{
  "num_hidden_layers": 12,
  "hidden_size": 320,
  "num_attention_heads": 5,
  "num_key_value_heads": 5,
  "head_dim": 64,
  "intermediate_size": 1280,
  "vocab_size": 16384,
  "hidden_act": "squared_relu",
  "norm": "layernorm",
  "norm_place": "pre",
  "norm_eps": 1e-05,
  "positions": "rope",
  "rope_theta": 500000.0,
  "rope_fraction": 0.5,
  "qk_norm": true,
  "attn_scale": 0.142,
  "bias": "none",
  "tie_word_embeddings": false,
  "parallel_block": false,
  "init": "uniform",
  "init_std_qkv": 0.036,
  "init_std_o": 0.00735,
  "init_std_up": 0.036,
  "init_std_down": 0.00735,
  "optimizer": "adamw",
  "learning_rate": 0.00127,
  "beta1": 0.9,
  "beta2": 0.99,
  "weight_decay": 0.069,
  "lr_head": 0.00455,
  "max_grad_norm": 1.0,
  "warmup_steps": 210,
  "schedule": "wsd",
  "decay_fraction": 0.577,
  "decay_shape": "linear",
  "final_lr_fraction": 0.05,
  "batch_tokens": 32768,
  "max_seq_len": 1024,
  "doc_mask": false,
  "train_tokens": 322600000,
  "max_steps": 9845,
  "dataset": "wikipedia_en"
}
Each number is 128 + 24 x the weight over the matrix's rms, rounded and kept within 0 to 255. Layers, rows and columns count from 0. Numbers have three digits each.

# down: layer 8 MLP down (transposed), 1280x320, rms 0.0743, rows 913-996, columns 0-31
# up: layer 8 MLP up, 1280x320, rms 0.0807, rows 914-997, columns 0-31
down913:113130122151120144125141106113140123140048098090082123128144102146118119114130090134110079137102
up914:161140158094142128152141137157114154167096127162103109124114180145108161117098134154167145167099
down914:164095134130060147121110103145157125126105124109152141138145084123102165152136138156163096122129
up915:126119123138120134106144153126128153087098114180082084123087137129109122149099156053110151122112
down915:119119141137052130120110173099200126114126135104150144123127153101136145165118093143166166105113
up916:124101105116110133144122167105120118090127101116137139090132112124118120128154138133085168129156
down916:120130124141146130093132145101121123112196160102132137142142160146111123157142153127123137130141
up917:139165151103135131131124143162102120092117112143092119135097138092082110126141129110170124149108
down917:128117166170166072137090149102147125142122191136147081116111115125105124086121088155088118111125
up918:126141118149106152161125099130150122140104149096148104129076143128101121129120151116131137082114
down918:149120103167109131149110106136140095147157156137148114106117128140131121117154127116165129131121
up919:139115111098164148114071116156112105100120150152104129103145089118147113071151173114141153106170
down919:136096142106138146084125116128108147137161127081110135146081130163118158139117124149101114127130
up920:170128118165113132109118126126098112072099104115134071095163164113136141087159114132117176118116
down920:167127113094095101104125108088162144109098123138156131119159103171183148100157172124130094176114
up921:125146131150086100144132142102123151108137123150097159136146073128162120133107133130170135187116
down921:094147156098128125156106138142115099127198169100137145138140100146150133106132146143118112115124
up922:090160115129112066100089120140125142152125134118129114093127134061105069103110117140126137150062
down922:124141139134100167144128101108121119111079097114098113104101122139113159142123110134165125149122
up923:132119111124130166094130116120110129117114091168145128104114117113153125096148099134094134139114
down923:124156137158061134123110168123170132122122119091133118106128092107154124097156157119172132183123
up924:094119172127110123143142121078144126105090099136116143100131144144115119101130133117161139148170
down924:125138113160127117165138124148124145123095128113101124139155124146121169167125159168160148115152
up925:121172114168113137055106122133080064082129084135132092133116079108099079093098132098161126152089
down925:103101103125151101115106087117106142096255140126132122125121109111110111141128128144129133123113
up926:162166118142098172146145130131143121083078152140119116084038143093080113128129139131127140146119
down926:113117140190137149121150133132125075162070141120145107132138083158126174114121093137094110140181
up927:123146144151116120095127150155137152130136153118126125090108101142118112089096149129146120126122
down927:135135098115100119122140107122101134136183100165166170123106144140072118106118132156126127114144
up928:183140172154122116117108131126122154116122112135139093104119102146169119099129169128103166161109
down928:152112110145116157113103143101107154122133119130183133113134107164162113135125144100061129152109
up929:132104155156121110142088129145144131097113097168157099153153148094159160130128153135108117170148
down929:138123156144135130148100168096125166143005088099156091121139139103145112123154085109097154165114
up930:136152119090138103142112090123105085134104130124143104133105132098075106128138153161112160147123
down930:114150165137153141114145132077146118129111090146105147121168169137126138121153122106152156127116
up931:149144099214064106111098122142128169162112130111128152097119130139105127075166104107109122133082
down931:111134169129131135164136143120123162128079118141100179147134117118147137116091111092136176153107
up932:107124111128087140152117123130081098091101096150187085094127135101109099091112127083190173153082
down932:132102119067170131126160079155138135078128174106095178132123143173116105177100130135116148186070
up933:144146138099103095114110108119120135104087115081129123097118134150141154105154141117139162126099
down933:112139136141118139136132098101109124091145141118152122145131111129158149136092166121139125141128
up934:112147128132125141118111114122147138125096136119098119154134136114155108136101119099107126106131
down934:142120151122158111108135135121124130153100148136155130105107132106158128145141119149106155123152
up935:173093104108102139116148152142125122082102101116151132093111134110136132096098164136114171115132
down935:102113053134157188148148113097127133122165150101157170116161178111135118101131160166150130081145
up936:076158124120129118133118143140181121136107148158117155080150154174145115097146183148096143094107
down936:127116115155140140156125185121157077098094156133160139144097118113108111075103100128158132119140
up937:132128121140114083135104123110109123114114134122122127069173129054115158111121166121132145089140
down937:133139151150111132096160125125089097156189166084122129143108168133124127135192142121117136122145
up938:125082130143113120138127148165117093102092130158136134091168121110129168113110132101191126130125
down938:144113131143115097141125108167110095128101138148133135121101144164149140102153185169137143123144
up939:111136138114144107124145139078157145095119096167135137110081106122132166116132129125106130104165
down939:104150127127148150137149165108104137143173129123087130112120092150155102134171105130110131121137
up940:090141134094114110131099146129160117172100115102098082163104110149123090115109140107116145179168
down940:110104137109122124124089142118090126150166124094149116109115137117129129125123158119095145131116
up941:117104112094122073128118122142084092173148145102162115133130157098142104131090137125120134123162
down941:126123119148127131119116132127115124129255135147102136142136124126136119145142135120108159142132
up942:141142127143131118120125142149133129115109119127129150137116115131141099100128171085086132137153
down942:125152186122118090091138150132112146083104102149103124131135120112104120123134137126184145136134
up943:146147102177134123121133130138048144109104124135075154118123149101121126071123148091127143146122
down943:109153156098125100124166152148144125095130104134111186141169122135147142096117140141150143092152
up944:101154126095093101137097125141113097087125154126140165103128107128103133103107150138105122198112
down944:103131109121142112165143120125120149111194154132129152136115101139144129159157163143137126113148
up945:156115138129082149114121123126110139121130089107125131082138138122099143097175145104184146105129
down945:150119107141113127163170123119119163136255104148134142116125095131167139151114102152167112126139
up946:103149158129137116131111095118129095144106124116155132148121114096104140154115166112112127131111
down946:137140139134125090133141109120160107116098099165145161120129064151106126111116106157145146111115
up947:123103140130090108084128086101134094139110150122131130069155124140149119091115134125089123107144
down947:180143107140080131101135127131158124117113151132143116125098120102147202140088147103145134131107
up948:108140094146129132150051159120139131121087142118098176122128120141149178088123138174106111123116
down948:115117064169122172138145140118164100085125128133174147145116166148070110096104083157124100110149
up949:172169093125135162116123145061128157168124074061071103158130137092108156087105129088138153101122
down949:146127171080152122153135125123203153095077080103072142095121127127157120132124154117152100116167
up950:133138124136096078081143094120121114117127114144138127096105092136178157102128141088133138103130
down950:160118192165139141135153093115157119149197132117088139131139144133136118120122119087108085109155
up951:134127152110144136129104091126123105151099122164109142128100124130127101124097139167100093149131
down951:117103153137083109092104160110093109108140145115136129113132161150109169121126140146188155131112
up952:147164107111091094133137051131134061130117153134164169134150175113139072161106110145166115092108
down952:086156128107119135119110158130126118098255109136133102078145103095108167120117144120146145134157
up953:109145132124109130130106159073113136083098120186116144107136107146110161077130167106144157099145
down953:165108150140119167121108139148142136153085102127149118114124080133124182116162140176131134138170
up954:137089116105112153192100126129128110137110141137113103150123105121100087093149151123135179117136
down954:126124159142134126146148132145115134103046159121153127137138120122097124116106118116121137132120
up955:090145110160128085128145127127146093155113113085082046157121090122092115106141121156189116148177
down955:120149154141170135092135142178119140126138148126097161116123137159138118108128169138175107091139
up956:074072121093101141087139118112114125101112116148141133117141127116122116137123126136152163093121
down956:117115089168111152089133136097100105139108117183113150114116093139114166134092108132121162125126
up957:091112120113120170106124150127172127119125127112134120075136127144147143097108121125151133133088
down957:164145163171098150127082164150140106143119094143154133131128142148101133124148091133071120138181
up958:131142107142097095141161181091095133147112141180117153118136117098130150109153129164140141117116
down958:144125144103124109127115135180159160146093084116106100106142141155113103135119150132098146115137
up959:149146140134093122151102141106115105128117111111120075124127100137080107131095155139146110152130
down959:174136169126187148133137120149143116111158141093086113109105140108093121135119144131150133107140
up960:116126106118121105162085123137124071139106132133111127125119125126133135133173140153127102146115
down960:110191131113101136147131123153115055100184089124114121161100147126152099160112083148104126118130
up961:175119114120110099091129138121170090100114119129177126077135130128119067079124113123111170134153
down961:129086139102155125119141149121128134130166147097097127083163156130151137128152128125101132140108
up962:118139151130096109145115115130125156088120124101119099091140097134154110137168136158146142146124
down962:095116084133117109132128133130118141095148137100121148124128134152113174132155149110142122118180
up963:115156133145111147131102143123115141130061152128081130163090128117105169104119149085138121129141
down963:159119113096102120119116093101089154190145123126118178157108088162125115139111167174107148165154
up964:136147144117108108127134119132125148116091126129095115142137137084118112138148124150142147100128
down964:150135138155134139134130128097146177121108132151139123135110124123166153136140118158142154128123
up965:113143147107128079115108142126126142109097097150143137105133088104170095080153145070111132175104
down965:169096147152113124143137128158107133133106088155149126117126155148130106112120127142105113164147
up966:095104133108118124120122116141172118105116143143109156142112108141124136132134082081160148132126
down966:076129116117149098086074134132139102115156130133142118155178114124114087147135098132104093127146
up967:120146163139066116152139127126169119102118158127105137140128123153155142110153147133162130093124
down967:067197128132108116127139113099164166148090149160160142112142126110127137106122148105145125088127
up968:105117115132082117113161180093090143112119114155116097118155134138154153126176120120096147139092
down968:114120101142171152149118162131166142092081120132149129148187121116119111141148096127148115116136
up969:106170144101106133159147130119117131127109136153092172090086114120121129139121151127183130129104
down969:118106147140156144123138089102154132109228136115137109185105133157154099135126122117168141113151
up970:125096156145137110142137130161129153167126157124140173139144126136134197116161153097130161119159
down970:150135149101127075131092109102143107146213115124140174110131102145135131138110084156110133105140
up971:092091102136118185122108145122137142081117127137135137101135087116103108073086126121158141121100
down971:145143128089121149177084136106154144144144129124123152155089137157171086103105115144075127111122
up972:142127161123125116110117171119127131094130135108138121126143136130096142103134137129148150098152
down972:148117155165131148133151146151130119090149147121122115136134165132130127148137110171089128118103
up973:130092143141118155168101154068081100182112148178108114087127095112130132090125139138134148113120
down973:156064143115117151087099118127135135215130123103120121116141131142125121103104105137145133122113
up974:106136105119099136152113099147092126123114158155119092109131154109102150104100157154122155114129
down974:136102134149096134156120116129170129174083152136112142113116176161145157108127136145078160139133
up975:102146103122090120100110112140132063128126151121174123094135104130130097114139132095097135088082
down975:137152118170120151128146115110102121129255094126121123100128122105130152137174131156102124147141
up976:140142094152092132141112129117118144123097190160121118147122133103093081113138097142151120107159
down976:156154151130078131165071143130113146123145089116146099097148152081119137161147150172130097112135
up977:141106122098136089159131104088121154106115135141092104131107113113130093098132096096096149138109
down977:118098132157151160128127123101089179134073117123174124152129097083127116107122126143125164150164
up978:123071098117108164124139133128128136119111124153088092124130151086133126117133147117133130117142
down978:116139157147124157134128148125137158131132124105119115114149140101141138088099124116136120086125
up979:152111119091111122156145120105136143108130102112138118111155151142098118110130124166142152135128
down979:128148135130138124134153165137157123103255114131094122172128127126131134093119185080097124137115
up980:141128156105125082140106150104101123110108157180124094075126107142117114132121144086151145141130
down980:144092150136172120163090138110175142136071113122156093159112134128080126109157105130126104114147
up981:102100129121081115173145132106126134124115090159160139142188130152062156112153131068143146115163
down981:142141130146118090128124105142120123111063127128165104142155148113132147130143103179080147099126
up982:100133121194115137191116129155118093127119127176136152144130107075075150075156173137120141125116
down982:091111123127133136167149097055130151085101150100148126129133163157119153125144145130124164169138
up983:104125130102120134134111093115154114092130122137124149066137129130113130103137146120158136107145
down983:157140100151135124162130109140130107072090142168099141113140131108118133169124088126124150139138
up984:161151065149134129091105139064134155145103179155126075129117166089116131092123125151130115148156
down984:098134092146160075116101109165140108098139146118107133106160152098116170180121101096136124104135
up985:084122106107136119146122140138103116093101104162117123092071085141105072085143130112163167110118
down985:165105178139146171111144139119106178086126109114089137139105146142170110110098130139118127125111
up986:157106118116113170092145123087159115113122177105099105150125077143141135090106140166112139115176
down986:126105118146166169164142122124103146101149162101149155113110095115096150100154162132088125109147
up987:124109132166086144125109130101111089128120160134095117130150093105108091112129127139184128116131
down987:128126137120120136110091102142141111160141130088155142128139139140134100138116167125098156115073
up988:143116103092103096144150132127145147126091103132095154096089135135106131126125154105122127130117
down988:140161148129157105139124100143140094134185116114114095132116155106132106172152162150148133142124
up989:111089159123137122118105115102148070103131112172151123148174127103127138139121148093148128128141
down989:116144115131133132143147133131138137103253131123106129132126116121115104102150155148110100092115
up990:113133139143132104141133107129135120099089139119144077130155137141115122136125162170127111153122
down990:111142145138157069126116119088126129107141124174129106140097135126097096099178137146127118113119
up991:171148133119165116116107117139127138151133109117138091129098090159143162086109159133150128122151
down991:142107149118162144145158110117114142132117097148095133162142181138114135116097199125080095139132
up992:118146096148099140104143124106105104149100120100107136098118145116132097132095120123127133142159
down992:127080102151143102114100111157152126111080151125164130120147159143114153108122109105081144104155
up993:142108133116120136109124148142109141102120125140150144060157099110148096099144138143170129098131
down993:123111126132130083106130120129147151133040112128107131139133155135107119141119086131073077073127
up994:151112094136104122070108192096152141160116173087101137119151169141164162101161135103147143135175
down994:073152141127136091097119110144138149140041179106153065128167134127131146127144112163131123126178
up995:104124127127107105080096126137134138114128147120110122152128173130066132089144115108155145090119
down995:082128116082141127133148137080096132112219138109115122138124145111145096083128144106131097183131
up996:126095123098080144138131144141159085134091150147092137092127120099138154101109161119097157133130
down996:125120073126127154084106081131112144192211122063146102135124115156163126153144122147117154126135
up997:124154145154086129169129174116145110081096129113144171090130152106075154132161112146083167163139